config = dict(
    num_hidden_layers=11,
    intermediate_size=832,
    positions='rope',
    rope_theta=10000.0,
)
Each number is 128 + 32 x the weight over its row's rms, rounded and kept within 0 to 255. Layers, rows and columns count from 0. Numbers have three digits each. The size before them is the row's rms in percent of the matrix's.

# layer 4 attention value, 320x320, rms 0.053, rows 81-127, columns 192-255
107:183157176164155179064095148121168170137098082132174096112173144115135089150142144106134132151109148108121103123158111132112155163081124134111101075144120119156157159197139153167079136172134157
108:163140144116096110066074142196150134062118137135099128122129142049142156083130135130150168115082139142124107128217108118102134156159132135082143146120136139163142148140076140146156140095127137
101:096164131101137115109104149138122165146158111054120096122166097151094101097123130083116045091170123075111171108099100121109115087137104142122163106168118130197154069098135136147148149120142156
107:119096122156076131138189137165109160153085118079192148118074058117125126159112164162112125137173192113073169114117096114109121151169206230167175133172127120161072139129082096130140156173128077
094:152158047096178100119135118045120150091111070119126095163147110134087079117167166148169080092133123172170145054055182179115107180109165122103120126095097150147116118154160134124159096142143108
098:151131063118155132139168177141119173116117121133115055127108133139094071141121125133150091122212095164072097149092152094134132117153132121119198107164136149156045148135158188140159088096108119
105:114079079138073127087096179132090110161116116175124077127188167134180135137128149128185190157113122125172114142130135085128177096140138130159141167170165178155115078170156107174061165087142116
108:140195145115114091084160113147143121127101122075115126117127071147110196144192126214107130148131152147104076155159109153116058119184161110162129111109164090154160073154131163089114093104107189
098:184103139100140143104126151107158123119135120123062123155071145133094112153146120116129101099147172039138137199140155094141130077083112149151162078139157092128121135086111058099088107101195124
105:115094107137158167139082154125110196093120201196206158122153173171138168191093095094097146097145141108146125143161166084150147162077121122138187109148088157063200107099099098172126134119166103
103:160153083117125122110097168124085132135131159143121070158129084124107147140092168085129180140094144125112104132073092111108133136130126111091166099122153163110115149151143143215133140090138139
101:118158135159120130106082191132161144168169154089121151100149146131099140175085139150108147133128128162120095142117104130175166034110097107106109115118140133115140127140144090114106102080145093
109:100104135074130133153183116090165082095127127115110095211183114146092152118150168159113148144194126067175083164124113079122172144160138155131076166143132175138104132075149131146163086127123086
100:161088088126099119129139142091195128143105170148162132110159072178110144143150181089132118177139074088160123097148120099183104070104136114161156092081105196164087140143071116126107118109116160
093:108148133118189155159095142082137107125169170161059165149111101167131109140087071089162166098154124097118146102145119106014082126165167179077168167151123150108102168155066132124108136149066151
099:120144165145094110134177163144115084066127102151165110147117035103126128123171135131103150093139126113161162063097130073189126105130128124136135045112071076129184059148135116142131121138084074
096:099120065086080184161094109101116120091115071096163111127070176122094158191123077145128084140092127151145121190153117099098103075116090115204111167132168140105081165109160137114121096126114149
101:108108164120100094117185094159124121126097145069144057101116112109157155121038143106136138114038170078133117125177143083130096178144116143122098163159107098114129159112081104076131166092099112
102:047131217119098134142105107071115101137081073163149121092113112149156134187133150141162137126121165162173131148110189160181172089077196088126162096122157118137119120148099162145122135078103076
099:102160113134150079128167123127129063124110075101165134095129132131140085038164100128080084203078103127104153118150173126129117115181214111104080159138122164107140135119105056137118211152128170
101:104150134145150145127137114112139137136099163149129139142137181115103199179222097114076158138105097109120135152089124146053092149129108155128117144143176111154114090077112065148112063118108138
099:093142167111106143187144149137140106201115025142124139121169088140118072116147170121040158157139148169135130148037175107123096148081150126060077106170154141127138116189143135177152207093140100
098:160128117083132147100098133137115122114094118149108195163212124134138100161076123117174119116165132188152089116145156093137093175146118165189084147121085109149091086083161056091166163165145151
102:133171121169129107134095153129071081051079118087179104079084069125121149163094139153191155168091149182096143089159177117117114127142142173097120122125157127114081120109100145040099172160137135
101:136144122132134137093089171132186161141110129121147128089168085114145132060106110151170162176162144078124137116163130139099119127117148094136172178177129140187115117086176161092096150063158126
104:082112157189079157132123078070145105107180119089123122152160134119104150120135115180163125101148120125151097121108100122148087131115108108129167093182063126137154109076125156170123161147107120
107:124114079090152116151124104091149085166149046126074149119106131131157105084127126150127057102161135122104181172118106107136191183176120152178162141102107104110070138218086128144100082135110137
100:147131093163113107119159163114121076178118213150133178159156174116185123128070089126094141093114111112061156141167133120055157063081137173098209144081149137184113163088164141115119127104091117
101:124168074115127187148091175110096105167131118129107137149178141162103110141119119089150159051108129174145147150079130191107159158109164125168182130168105078102143132144127170094183153076141117
096:106114128091118117177201165153115128117131115174097163113104112115116166163137130115178101110132137092108132106117114130128115082150166144094158091088157104141122101138208129185131121180113140
099:141192118155175088106146095126141110186116133045140111130118101102113141105097129086122164138077116160104090084090215070060153115125118123146155082155146194120107197169096147154159123123132140
099:101126129203160164059154184112143164098123131091121093163124146100135116159124140088112106093141107089159185090086145143132055129091112120157160079126177088144085081197111184106156072082143135
097:104056159164128112120128067115144160074146093115165098138130152100174088104104146092114161134156150111130176134131173130107093099140109143118083170127135176106147122115092182159085222119117141
108:135091093171068131122078090112230130121190095197161172131161135102118176118090104065143090128197092095163140112161171137094135122104090137127137119095133094092062045153108098135168114100119112
106:095120090137163142107138100149111176086061103103191061129097146127144177168130203166124093111142142161091118101059093152117180128134095077095167090096132130093173146148134153176116090115112141
098:177095098102154112114166174109164122123107115128082129104114159112180150167124132160126098135153128095066137066050141088191074163105108110120149131093106104096115107156146164129132076159111116
110:127115146159137167146098111078058115087167186125109173165151112194168101086155134164125126111140178151138098144131188159093126141156110139139156134119131122156101128130094094136112130126135152
101:215109115126059097175160106084108147096140150119130129159129137143169161195181097099144151188127104188151142151136154168207069100043064123105155114132108102096144161111138098129170139124112155
100:097125081123146102169129079139095157121124126088174109106059160092158177140090164112135122131107116094142155121152182093130094062098148071095159130153076108107105073075146122132148140077138086
100:175102140100086156094154145141099118158077105168126133158187122072145118125135151129115142166169121174165109197127160163140104126112130139089151140154118076130132126108112098086081203107205189
104:088114160146116193138159194148129096105136128128077119167097165147143111122106180140110124103154112105092122069143145176128111143187144130147104147103128078122196144097144176143158130085127107
098:140102168095123077159150088196155077118075160153136144132127228164145139169123094127154093088079115181121097101128175072091150103109138125128074103148124092101157157144154145121119080060105169
105:131123168146154085102132184148111124114137120153096111115114185202123155144115120079084158095128119143186160165079109163087116195111161206122193144079127148187146164133143111068166146150082140
094:117125105068159138135144144122060134131071103107142154128174206120122142128154167125130186183077138152105158086116130103083158134099076214159146094153109086117153105104120149165105124140135132
101:118083094118161125042094120174077112130168162120191138138119165158165150136096089106129164139183153091085155095148136132082123109177168113109125094133092137120093110153122107126135138127128083
102:077164112068133219123149090111140108072156089090123129081082177121152169183139146178115077161138079101116125127169146094065180123163062152070091111158061150142171147167142115131120131128116157
102:158119111120157154142185100143118128149144161086101168167131144158145104133184123085176135090101113114131138148090134102096159131145166173158104151141103116186135152116110114118164085209126090
# layer 4 attention output (transposed), 320x320, rms 0.0381, rows 81-127, columns 192-255
106:179168126160145141098086114133153186184091161108092128115120062161086130152116096156217180100118153063143107124124165134127164149168125154107103101128131146162145138158116081083161099147158192
113:155132159182170193136154160130162125128160169077145177152168147152117161174098107123155096093132141158070072125108124173152100089129183104141114138091113117132174167143124162201096168116162153
107:137137046143125210133130114119156145101101121159158122143136091150091127173162081075156164138167119154073134103133166124140122126161142146146174181153149119124093197136104187137148125091145099
109:120110143167055190132123141087084123158092115097093085163082103130111110139178121108110163139064179045115114097152096101086108136147101154146157186176118149105161063067147148149158116111103118
098:182154116072150139135117169144142180120070101092164127158155133164077151149114101140146170091168118138177128156178091125189171136148155120100101111134121177142073085123141086111145118169105163
104:104061096104092100102085140142091166093156134128095100128136117109113107105106109146113152122097141111146135118122161159107116106165110230090124115147143125132085144129095133108153150116129133
109:109165130167134222134102112201124158146149134131122108105153153058218136149125129153164205098204091115141140177168105137125141157111155096126139147162123128115189135111107077090151126128138194
112:081164176118193022143102171201159116100071149154134150132145108153107155181092158151119162105106075145135160136072149098070179129119174113116164143138142139123127081136158146139157088026113153
102:158057128124125132119165098165078073122111137111178111101170159144143099081121156057153194134133114123161166146187131115112120089126121186128121121088116128144174117086115098123199118157092152
106:107135105117155158129114142132139184184129132124118138152119133153144133087123114115095129207172150118112121096147124143077171142161166102152081116090087120147120184166108114138151126144120081
108:129171135059139126172113108133092137110123132173162086143137068129129129115119086079195166114125123086133148185124160100171098113161115159028107085139116139133119157144106090125085114076136106
103:084124152156114198119097137148105109126077093098111122138250087146121122126115126160173064120176083137126130187120126109157105129141167118113101095108070142188162109133127144125101151090084180
115:096133119101104211173102112125142118146112187115085146101103137163131119119138125177100100111156114093111091147101108142110111176171123196150122183167125117155083120177153089123136106116128147
103:193157194112119140095089148110202124139147158115150105122166163116107119138115130143167106126148084120129154097160155162153076103096194098077096146104142135132122189069074200140071128168188128
096:182108119091088172151125185098161136131167108126067125119136189124173115139074093089151116106125131115167105138156114086130150143052138105129084163094156184153073093142090137161094122154125117
105:065127194185166137188187142121126089111130192128091144089192128147118115078098157129154078134128087083152081134131183138109155167117147151112135225103177102150172154103160188144135081170106072
099:191094132083157134134110102144108098061176092113162135088110137104228133159148119106106069140137162123160122187163125144144150100121113081134110119142173112122156177119079119118158101132141094
105:074154147160124118139138135153093121153111117100124126092120114060096083120136115105187115100184162122086104154119153147133106123131099084100126128149155104160121178126144174133157121125067103
104:110077152087105142158105164084137138117164073149156108110128135101133134099093185105111099173075168084091195124117125076149148120163109147117132125072145109137097113157165109121051153161104074
101:165098118103125140154145153111060110156142149114106082193087135175141118151095091119108057207103091146169111126196167157133170119097137084109149117160123152112131153157178115076184099168121088
105:124107091113124096136195174130088145146126108172108107104120139113148161142122087130067119097148099158163118144113137156068130147150100120126154165140102125133146074151113129142142133068096153
096:122112116177075118108130140177147141226120121207122151157112079169132132132077144151110108183099183141116151160131117065170120147085127110101103064168117063167081124147112128124107126109126109
103:164135122148104122136143136166079130129130117144109139143138143137175179136093123117212136120190112100180108099106092153153158165143109113198086163127099165152072182100147137097112171158173186
104:147095156150156048116153100161114113084062085137112129131103114148143117141074123127124144109155101108086132088142119094149111127124112177075135136169112165046129112138121160117127167141128128
105:103142134149089116154124156136097110116093154150154143118139041115111127181152137193168181074155098158175178194132123123093139120097177147153161138139089148161148089053102072101164129145151157
107:069110163068187159142143131130126130114145071065128114086124093154130098142084117122129179183144099104157128072101099112135121159157067126141138123142109152081054149119120157150105169149182108
107:166101070165137098126113134176133136161157094115119118110114151064146116124135149133130160099119096142152144157114096123144154160123140123197176088155174199089118072149123129129105099118113184
108:098139161121124114118146130138099146139171113166157114120109144086129054171115138137118105192123157090092128114156137158127165119132143122099083152088103178138108083140144065176109076094152088
102:154137192142073162158098158139122200108131107136103153137128155080113129109125135073112204086130141097118138179191200128114173143209168171086152116088146168102117139147185110091110139081143112
100:115099122133103091140147103120079100109144072117108142197123180147178099151073149178141114023148110119087111100149150115085150143065165119123114086112120101154129097080141064158148122173174137
102:116157102082154197192155159090121081071115107129138114110151146121063175100151108126091170067100109161134129099038095097118187153083161118093107137193130120169110071108111133099091114086141113
102:168198204153134118083142118054128140056154117130083159090164177201069179147114122114108138098118113116103130159128118191150107067158203131150127115163141124082085138138075124132119098127138069
102:092105086144143138077101134099206134124083137158202166133178134154175171132133147117113097119132108104149094133146146082134155130104101131182159133129128132161106133103107097164103098087089142
108:112169155166091144148168188143164136096144131140148152077134113114139133124092156090156125112162082213165115101075157135138117125136160150101129106179148137186117116107154079130117108112145184
109:112100158118135091140121153081159119128155115087166117086160156125102116166106174109193122122153144097140108187179135123166106154129107224097130109088147149131103101185150154162177144105095114
101:143115130142128111101113146069124136186104191131159099131140142134144129171130104175145083153157106130173135107106145124139105123146166123134088108161128142141121147136155154145152105141145167
114:068104139164122141165066123154131145126143161136058085108133127180140085146116189082080135124166140139133118146164143092170128193137122079099167160129117152111134122145077053168056072164128147
103:076128122164170072091105129087084081148134174145135068167168106115145157093169097162139176092092179131181097082120118145133124176102141086099141146109176120106093099158134110177147106131171121
107:044075085154115183150187127119194110130113104137128113138105193103175094090119163110116149115104132104173146132145112098136155113126128095122125087066161087081171166129069160181116151122114075
098:077097125153149167144106121120050117136123146083079192196109101113100121133110159117120127142116156143157033156116130050140160087081110135128112141150120109126140155156131117104178159159096147
106:133126154176122131179136113112093118092124165151099082071106141117171131112140135086137135166150196084133121096140137092083195115160148159149128134077080067097138127113042167113168122088149168
100:163081078137154120067168114169112127135186134093144137106142111100137151091186105124143152096137102141167135142126150033140112148140183105099141136121096134117096177148083132138124149191134212
108:147113108145183124059136142107074190158100132138166082166135097103158136115151154138149139094098149170152140117160113157118155161170159195164120150098150108234156172130073156159152152167113141
097:119136150064155057081119129138110155136161143193118136181063150119178137111195133077132130113118129146130126174091089126092158151156129194151132148092132098104085112145101179131129107182107150
102:124097117139152142089054121084151136107145129163116132131161142082195143119133112072114223157150079113087187103166105114071131074174134156141060115189095139092133111065141118131137104197138170
105:113123066130113130128119124094114183101173075099111108203133115124180119148138149153129106186160118110095020124136107071138197172168096147137136055166182123113124087091116103079112151088074151
103:137143124122129119127192088066138094125128121103101094151083133156142147094159152100147139099111106131082154086117155106153143161174125167122111164124137127149138116103101138110112138078111104
# layer 4 attention query, 320x320, rms 0.0445, rows 128-187, columns 192-255
090:147175122144153138094155087131159158133123095112074073141173087163147125169130167119081116139086066091129098089130190112169161097098133089130149128042088094134104103096134158151089169087085109
085:127129160106082128099150089188127138098135143187114144112095058148115126114092092122149186153098158136118127146138105085102145138155106131161099107124138174146136146147096079116089122086178129
088:121151087149051138170160101153138175085166191127177091186118099140081127166142073128104196140155151132163159144157073151071146160162131198164124009109136155073119108137116094170167177173127096
090:106162137054162114110113121130164195143146154087108127118159158134101091122105135211160148141145116136200136082171155160112192132160059145137150091068156153153152130128192134182145098155108172
084:191074100084152162193135135160159097180127125150118120124201128103125107116137158118141142076109137106144054143158125062160163117123103135121197192136133073170147123143165152071106117170140129
092:128113099175079083137138167155151139190094085075158052086138104132066160108097097148118083132084209087119199092161150161132150185173135109080066119138102102148142093109076106105134125128111073
093:186094060092162129109159182056173122170134118107060165096162147117183075143131148088080141104037138161091127108092097082107127147101117135116218125100141131100136090078123143119104222131121197
095:093069193131161139121094125124092095105139102154136122113071110118108144142162162154101114167153130183141125164104109197158120120122138162156158133148118163104149195148133119153079129063129094
091:160144124091151141147133100149109162181078128138179089102110099169096094088121139129109173059162155128110133170114114125069157156143136154121138139125061150112141137127088156156131102090164111
101:127116136110166172189145164091138135113104147134157101094135070097080143149080142119133066166116143126101155126129124131121125151208148157174127141073137182095102084112161104122100144186114184
107:117141135134101129142084088105134050078161122112118105160129124105118150144124125158116092143152136117158140095085150113139134146098153163157168146095135148090135111068132157127147128132146144
099:120123142155157146193111104119122123120112076091137081098103184110190119127076171103111150156145152039141132132036093146114147113140106092143150162144113078172163118107186136133126167102176202
105:097160146136122130131093102138173184126089122155085131106135192149154142134141072146168181162103121106139144149129132113071081099120113093156121091147097125128143142155108132121095106087134143
104:142124152134104063111124133109096156117104137118097115180094172115127079112180140164147122109172159085098193107100129086130110144145082085119057194106119133128172120161138113093067142139089088
100:143195133136088108103092112102122129125151135159057171137093177112108117118183178175199123132124204135089126141145130165098135163123116145160126100110111146148148112123100143163103105103072170
096:137170096142096114119044090155132116118125130103165104125128129174191162123110122152142144205151110110134108102166114160132166110157046127149141134119136199155179133115069130215126071125205128
102:168166067122125097146096162215079155092117105133061101147085178138217187109178097139076139144143166139158158134163124084143153119152075142134173145152123136149144204053130170095103140062161142
111:183150146101062098115114134173084137119131155165127116172118134153110125094162149145044132187098129156078190116124101115086104095147169121095125146089151130097116141105103149137106135148118155
102:110122129173150111186158125136164089089196108091130120125169111128197076160056127078163092140146087116133125160151105195138096185143106093131118153119150167110172118104127114116113131096123117
106:162107084157156133107148079137161155081183161161125114122115116103072125069157160131138160154089159087139097075073161114101080128131120119113093120082100109154112213143107147121103185116180084
110:139090101118180115118101116075099113148123136076132143147123158068135157123108079089122083176133102140083163137137109135106168138110153148142132154133085152131110086115152133115130153059102103
105:181118146202124172115147128101163151126106194122170142110164045111113133110113134138130109128149146131133164130184094170111107122164111069135083167092146136119173114142155120087121097199155139
107:169145117102150164115161194171154104149136131108110146163075081114155143062128132143118168104115115120142165128154071154131116111125099179099159083160140127159188144103140117116120142082112125
100:144131155144132110123207168131168137163132147138134108167135113131161150116101161121163148192101143102152121173152107162126154122085128028146144146138152115126075153062110179168157155152153104
118:136125162170155119136128125120164060170137154134118111075169161117101133095170156143126106096112114180120150155077145115138158151171120121160102099153127060146174110118122097093102095114048101
107:144132124153129152094183098136087126121141139125157079093088118151166097092147186101146139116123164119166164135167073178155167144075131127165146085139166134112088084164137161097116107106164152
109:096139146123126156169130169089072147152087114117129116188202141103150141148124119051132146164100093083180175117087073110153095089161134147148182141167132112169167111121143135058141124068184112
109:157128132096142154130092131056148077181153126126126171086162097076163121109167130110130111120045186122110146105092111130114178140101124076147138146056111147126189084126121097108146135146147121
114:153157140161098121121065116161097159161145161129154095090091174144129064083134138099180140149078125098134092171122090088112118154197135177084158083140151209136113103130152121161115138145097117
104:159137152105164130105095146114107124177043157142115162106123097047173153149092105127131058123127141141089132116150153129138123164104170093113139066075184196083116059099138209172152157132073108
105:144124126164149110079129131152140105138116083178155155107180122178145158158076113154050096162080135153105194171103126147136134167093175138135113171127137120121115137140124141083104108112138139
106:166130111102063143127109171192134069129150125115112174147122139119119105113133158160129089141193089164140186089169128179091172103136145181121133146077177108115089083126050139104146162182109100
095:095115116133125142106124130095114125101102099119116145169113118139142096200150067145121069115153165131156082150138123068088080164069157117162143105124136165114098110079136158090147102149094136
090:071168094135045150089159112136130176066094079167137117106185125153127099187144099115109138094079181118169065175083143142158120124094147126096136138122147183068112109184100124198071102094154120
085:118122153109126219121148134134109176109087136113131123090104092145109221171130126106094083124139100115154161164134157157171109171113143120121198082167123146104121095113149087157156124158139160
091:147114106102161158169168164107129123080166191134153138114104114084147094156131131109128145097143132128149104140086145143089123105146119127066168111083101151179091118179120151155130117137145112
088:094105143139133140155136167061141116159126129132125152079176144091083058149197165146164131068097179141092059064126131150175106111130169103090150179104124128138117098160164072107106147141165138
098:130155129109124184091158130122136176154113147158148097133133134093115122129192137087113098089104166137127104105044185124125120105175112157088111118040127148167127101166154148161135101105132181
097:121103105162086145123056115156157125154141138175114176096119130074093124118123114109136170185138118106102152115096140134151151123073189095103100119126078195069115161112175109114180109054101163
098:138184128141142147141165129136134097135182085105071158121164171102165130110165122146125087172115102166159173088101124129166147113148063106080061126135161092125085129096119073162120171099072129
093:141119192171091063151147102123132107169108165131112160114137123140103135107149164166162099162204167093176166153080127166199111084072162115156078139102062117178124109094144120100085146108099147
100:075147182156119141192085104168084125073117108204086130155147080113128100145110174186100117083150123114131053068115172140134107033126130105123196112145166158037159157193135096102068035156081071
096:129124194128128141090142127090125126090163133119158127101143161110154160134104069146126101141181121137184158159139133129115116167174111141092107139114084079110113118097091140208084150129099140
101:095136142119099123116132145127119132150096147143135155155127118117190172208151096115140178088126176137101112143165060159111141086121184109129104097144136096137138047132142173136147153166094133
103:171097129192050104125116114123175086113091144148130095160107118120097179101163067104168155093130082137117090110193103081098153090107067164181149111167159100136146096153167129158213183109161130
096:128116192097130159134108113148115117137135146145196141117134141175151192175100119134051141183150143165176146063139109100143101132173103102103080157175169120140155108117161150139124082182091137
107:086086141121163147160096157115109170107120140125152109111105079070129122139112136154149211066096122107109091186147104114088073100099123065113100133118126110083148114186105050170173099111130097
105:163140103101079107175157106097090131188078121149101149152113128180114062141148153171127160166067176146053164123119132051173121190119111145123117121114119172111068084144107120147134122060128164
107:151146114212169130142131152095069116126164089074180137094174124184095137154127167139165149079144180103107065115026109113146132104145104149136164077077119134200135144140122140090162106113139122
097:121120061068146120170113188115083155163116188143107079121098133154120091104200197145102210080191128162147147130151153067107167209129128176124105078116126150123129136105113136148141165182097197
104:095178121112172108129081126119171144110118110120111154122146138153190151142161108184097138079072168121096117176176090152100128142108116101089162066078139142116145118159124104132172079166206119
096:170184063129114086169137099142154078130088065114117154118087130086140103180122097136140114190083117139145128133130137119148093127146115187147102143143147158099174103115100167111165143145040065
098:107123110153112060098079174136144106119076085103122162114173098063127193164159086092114152094164116140120176214110105160131105164120155156111137087151182158175118160146110141094120220108100123
108:091161080172141130158142174145160161141114165170103112144109137137173131130195093120081150121113086143106182145113080080124172105101131121141118163158091133165137094169131122106142177118139128
099:157135139142122180145082073121199077137096154128146142090152141137070091074061170146144139076101092115172107176182153138142115131105139208089126155141179139123108114116163134134136155094106170
107:179082092108157073104117106097211199141152155082122130101047113159118090170144164070111146122166145135158092109140161113130184143142163130154170138125160127165153154144118132141118105074141157
106:077128124140134153089086129113123106144153125131149187094162129119083070085105129150133088100142218120189140085075145133110114126127115130161148185110173143146077163156174152128105134131183062
103:145170131133099162124147140148135139181110100123157152086151108101167115185089151146132122104132135135098120122144105092127161157139077207110136200175111134102113106137128092151121184218067155
104:113114108094101187095122178118143124153129119121100130154090085134093149161173128168081156076159124109110109117138099168124141126168150138131131160131151146128122144099121141098142155176116127
106:122152079140158112115102150108094151124142155112118128099151167156145122116160128120113103133101183127125128134142155124107163142159090144152200146108126147087179134182123168081192104184148139
# layer 4 attention key, 320x320, rms 0.0455, rows 128-187, columns 192-255
082:180136151145187149081105118162139127118104141169179134120104177051115060119138140065109139105186146172097084205072153078024158143181136114143082158135182132124137192136156121135097132114123146
085:151141148133203082144125137105080113160160150115167165131090109139124066126151112124121116106129189137112123103145114123116144114062109115099089161151104095152126160165087109103102164151112133
095:125120167129159081116148102158088103138148135164130150137122168121120088208148140132125070123103132107076125109061158162000048128099161109084094159098121127125160102161149101154165125113164154
086:148153143148173140114126191115086120107213115073142139110117100177126158088100131127133105162122099122106155197113122130107162080149130068144095129126129104127128126184149134098117149142093099
086:141086084183079105165194142098155143119127106115118100112157127154155161138049157182075129119141055097098106163157091163216101114071168182173107096089155109128137113171092151149087134113160100
095:094112152143120099151142105184080124085112163154130175100120129138110144142112137154086139115203105096143167080180066076138109133166132088191076123134138117100156129154108128125130075124133122
087:129092163129130091099156104135086147138130114105115103127170130126112166151134144133069144106096159099125144185166153087197187106191119083117128144122097075111092070108171110145129128128116106
105:121116104087135130134129114161051137142111128100137127114160115098128157115157112190149137128108108156112132128168149137101165132165132096162079084097089124102084159128133162169156123197129120
089:148136101171103158133145114106183121123082119122125170129150135145148167149094167169104197154091125137067042103106069154198093034095089202064134178114147141063109079125143134179113128184107118
098:120109104109097149152123064132134110147142107152131124091155068089098083109138081091114197149134123127126162093162146128149176146156180155178139147187090083115160078100167168163079094103139082
112:095162121076124091165142126085097178153159174128153130141122163128114088106126133126125168145106062176153168108160142155133127088139086169168094150155134122123184128155164082141138150159059130
095:134163045087132150118116107078152181155128138144092102095085118147074174081194129059133100096145085105059084095183155155182104123106151149123149087112140173132072177144147124131162119141128148
104:121174102128092110064139105114139144137066145177125184111115108118027169148097127126086127127144129172134174115096137139127122150155122117088106126083153125141073139103134119123163162102166144
102:103106097069129097094110072133096149118129140113190113125157109145132106133099157114123098168116170106129109149163072193147096137097111129157182129145109133133108169092151153115131204168113093
101:099103170114145150128113113146062133152148081210156180153028095103108116120182134143190126173123138139108111176081117095131196187173079124066073142167130091109115111182163083076170157137122125
103:162130149139118151129148118150114123127159092116176136116173150147160147152113166083186118063102142108149067062153172141154074130110097129106116115133146076112092191096178163104081170137079129
104:076083099147179154117057111093153136123150128129180150096133146160129092131195063069138096124196140100050149102079157113125176072175058101108078146110131144132190130083138138090067166162140123
105:126132149145093072107092168112102129099139105119120102144181133188127108156116158109143138106158087115158165104148198146153151081158091145153104146165161144159109134112121105199140157137117092
103:151091141060148114059112084147112101100161095163190089118128051127115079103129163116127143162081141110099167065120137101141158105141126117114090131066076094129126136172163128130098104081134096
111:158088156131107143097155035075114156139137152129126134112088083129128161170122137114104145073090118101109145151110084178123082128124084123068137161022081144148076191183146133177152148101123137
106:135096126137105161094150098081093121091008134135143103123123149115125139089146115143140113134145108090088107110122136172074110061206131140113118174098148137168098151089107149182164134102145142
107:133089150105135098134116070142142127213071087083149091114167094104038157113125103097089100128099158180077123109167178097141153123138129095098136099138165105207101110076160088130112104126138109
105:110138185116121100107113117080080085067144100112127124151173067159118079194135110083164109168122117174142125171129161177183183092170216122104046146104137143146176107160162128127117088102112125
099:115088107134176135102123136207130178131152148089127128075105088146124146115128123099124131102174064177115146147146150121110127098132086077109158153132068135090095164171135121151086112083157120
112:130171162192149090129135132135105131107169197130157137140052141138093140132207159127126126099145144111140143136157123152117148100078104135156106063188083129163151136152162129137096161089158119
100:090158170072119141103108129104158138110143147137151144083168106096121151165127140125120124114154149142198158104141118128175117105155120191142132239153148154157157105162127165153112160116130060
106:139134152147133107068125096101134125141104131152138080139148138103155180075198170110084185179156101100096106140125130180122156176099120149107081110143085175130103119151126173179099133122138156
108:146093174103114137095163097103171059081099085126152164112111136137141150157130130153119069153063130120193158055162155140158110114130144106073097131074119138110079154121140123169160156095109130
108:152066099177140162157100124125193124161143097120142116123190131083169097131153142095195146097099110136138122131132132137145117060103125122078087173156091160143136157151101087093116193094082181
106:114103105126128121158090141073196113106113136146128115137106142107172170200114129158108092121079149134082114131092150100152082074111125159136117097108105147176129161073086076143148156046194200
106:144152157187071154051123112141156169068116139162117095115118082177199121107128095074109133121102106056133137097066091083091148171211140150150126112141177122095156194153170100118167110126184133
108:133092181146115068139094151178117126176106147101126101202122119119153105101105109150129139169126115058147152103160184113186130151148175134114154153145161142175177107224160078162153158105165144
088:193139162083149144082153099146134166103129113123117170099125116086112120145083149059088121155068100146098131132070158126088137131107110081134159081104138171122090149142152120116101118102188153
093:159106186098157212125173123120114081127110145087159196141131136099174106187173085095128133126128074137074138160053136093092134179179108092116156153135116135101122143080112129136173145143188171
080:136179079131123162143123124145106121113169143087122120105078101135146055111155172168170094137152087147159140109085105118135101181188091096123125147119176172148141134145081138108189117154086168
085:133132159136144080172105152141100145190116119120137077158154092123098122107129102132126112110114108067129122085153176088159168149175125094163121159129125081161089137079138144092115131107125109
081:079198084158132050191151188102110098108071087159159128173195121169086163132155123107158119118154146122144165156188165196102150154139093165114154114149124078134130131109165142102097181120171155
091:117190142122087113125091133189098137190087091142077167104192121122103159121147170185114123144072140106116124111112180153206145090131182081187120145139141057108074127121159155105110183133102105
096:139172153062108147141204112062169090133091131112123129083128115125119109125120074071160163149054161166148077137082141181164046101121128091110142177080151086135133126153126128143144171135159097
098:163146084150115052169098081107141139119122190121137126223125205151072168107130099115149130190194096140131136089121144144163125110108117142099134140143101138191121126148156061084142089076091141
098:059109102146156132099176136058109144151125085121037076158152154176100101196108123135163079059098130143129122147204133120133132116108112145057174113166134068173134153100200110094122166145192150
093:145167125159118089177186157103073112138107087106098130122140180148122158089067119090129182142089121099111095157136202105157127097077137187086117096154111137072151120074128121099153097147146159
094:145178153117111105158067139133143146120107192114150051133120104153106092110127188129141115130077101151110150152164111102133056157165118109163172141125134181134142141139152159129105094141113112
103:143072128105080162196104090181128151115189093159126120159082076044065146129159122161127114104179058119168162114161131099076130137169171105092049090068108165138072126164081050130119107126076116
109:127107101087129217150168183111135104133099104077083143152118158112134148191109118138133104087122121124162114123126101121113071187145101133116124128140149143061100119119081097155098160182127099
100:157105113119053137188095132133122137083130139175112109108130160103168083103116059089122122100158100133136111111139145057065051095176099194143104140177068195127123176161133131107093082119117089
107:183117146083110124094109090115144097089145112160163149088130121079097168204128092131164110107080149074146136117167144172120171132122203120138141097079121121105121123136163151109103195068049099
105:112141148150124203115124124097127154081065172138129075096141079156140111145109117130145131105117170153155134095096123074143176136147134066154064083154176097197138111105148149092070173146136099
107:137159140124101181192093120186126133080060099158147123129070122136137129058191149105103142138168077112173186139153133179137109130099158136111117121113188113093150146153115117116124132163138107
103:157140115139124192138153125121096160138123164113113169118151142131144104158111122119117170062070107163103105145147218149171078171072132153097133092139130052161165160105159099106143088108146197
106:147143154127202129123149130124161139108141145105204089078154135106103196090121153133125094139130158102119093115107154135176172146131198022122141144128115141182115140063150137121135165138114155
101:150096167140093117184119092118125099076141095130121078107136138102146179098111107100129122103129150115151110084140152122142131070062152122078120163106090160147101136097137094160085139139105109
104:140104108159112169148140106121097142091119080149091082113126147188135049136129196111090145148096135123096125151119156109162099105107172162170160118166140155149136143102150155115161122163166095
110:112155116119125094118083089217123119146142110166111123151069138127123091146118106166147123189133109170144148073164146148169133126108144123179097116097152110111129086140172155098141087102155176
094:128109171140143169174110154130116119069102100107107084091102103143098201150146156189112145158134159116069152143143086121100127117145087110121129103178076084112151101140093104118122093153074157
102:082154151085130121154129142101105135156122134089126157094148112110156149163050079106137111121142072093150112179178091094112109179134130144056103126053135179117100135156138147125153099154143137
094:184178067118143144100111095125151139154117131096087185168104164140092152165111119226122173133172183139114120173088138143162074142138168104125113088100174189127136170073116096157139092115132111
111:041115156104120149125117133082166059112138165143136122103180089152066131138148117078125104112172127116133126070106082088116122087181129114136172112123142078101196191124144132144141186067083126
101:156132083124103075091133142127097126150135070135096126119107086077107158135085103159096127120104207115144078105149130104144079148138120158082197136111104141169153083142063115114139110064133110
104:109114123143046094152135156137158108085149076182181146081097133161144138088138140135128110138105062096172139145061105120138113136159126150134174166120180109124175157091108148114096147111137151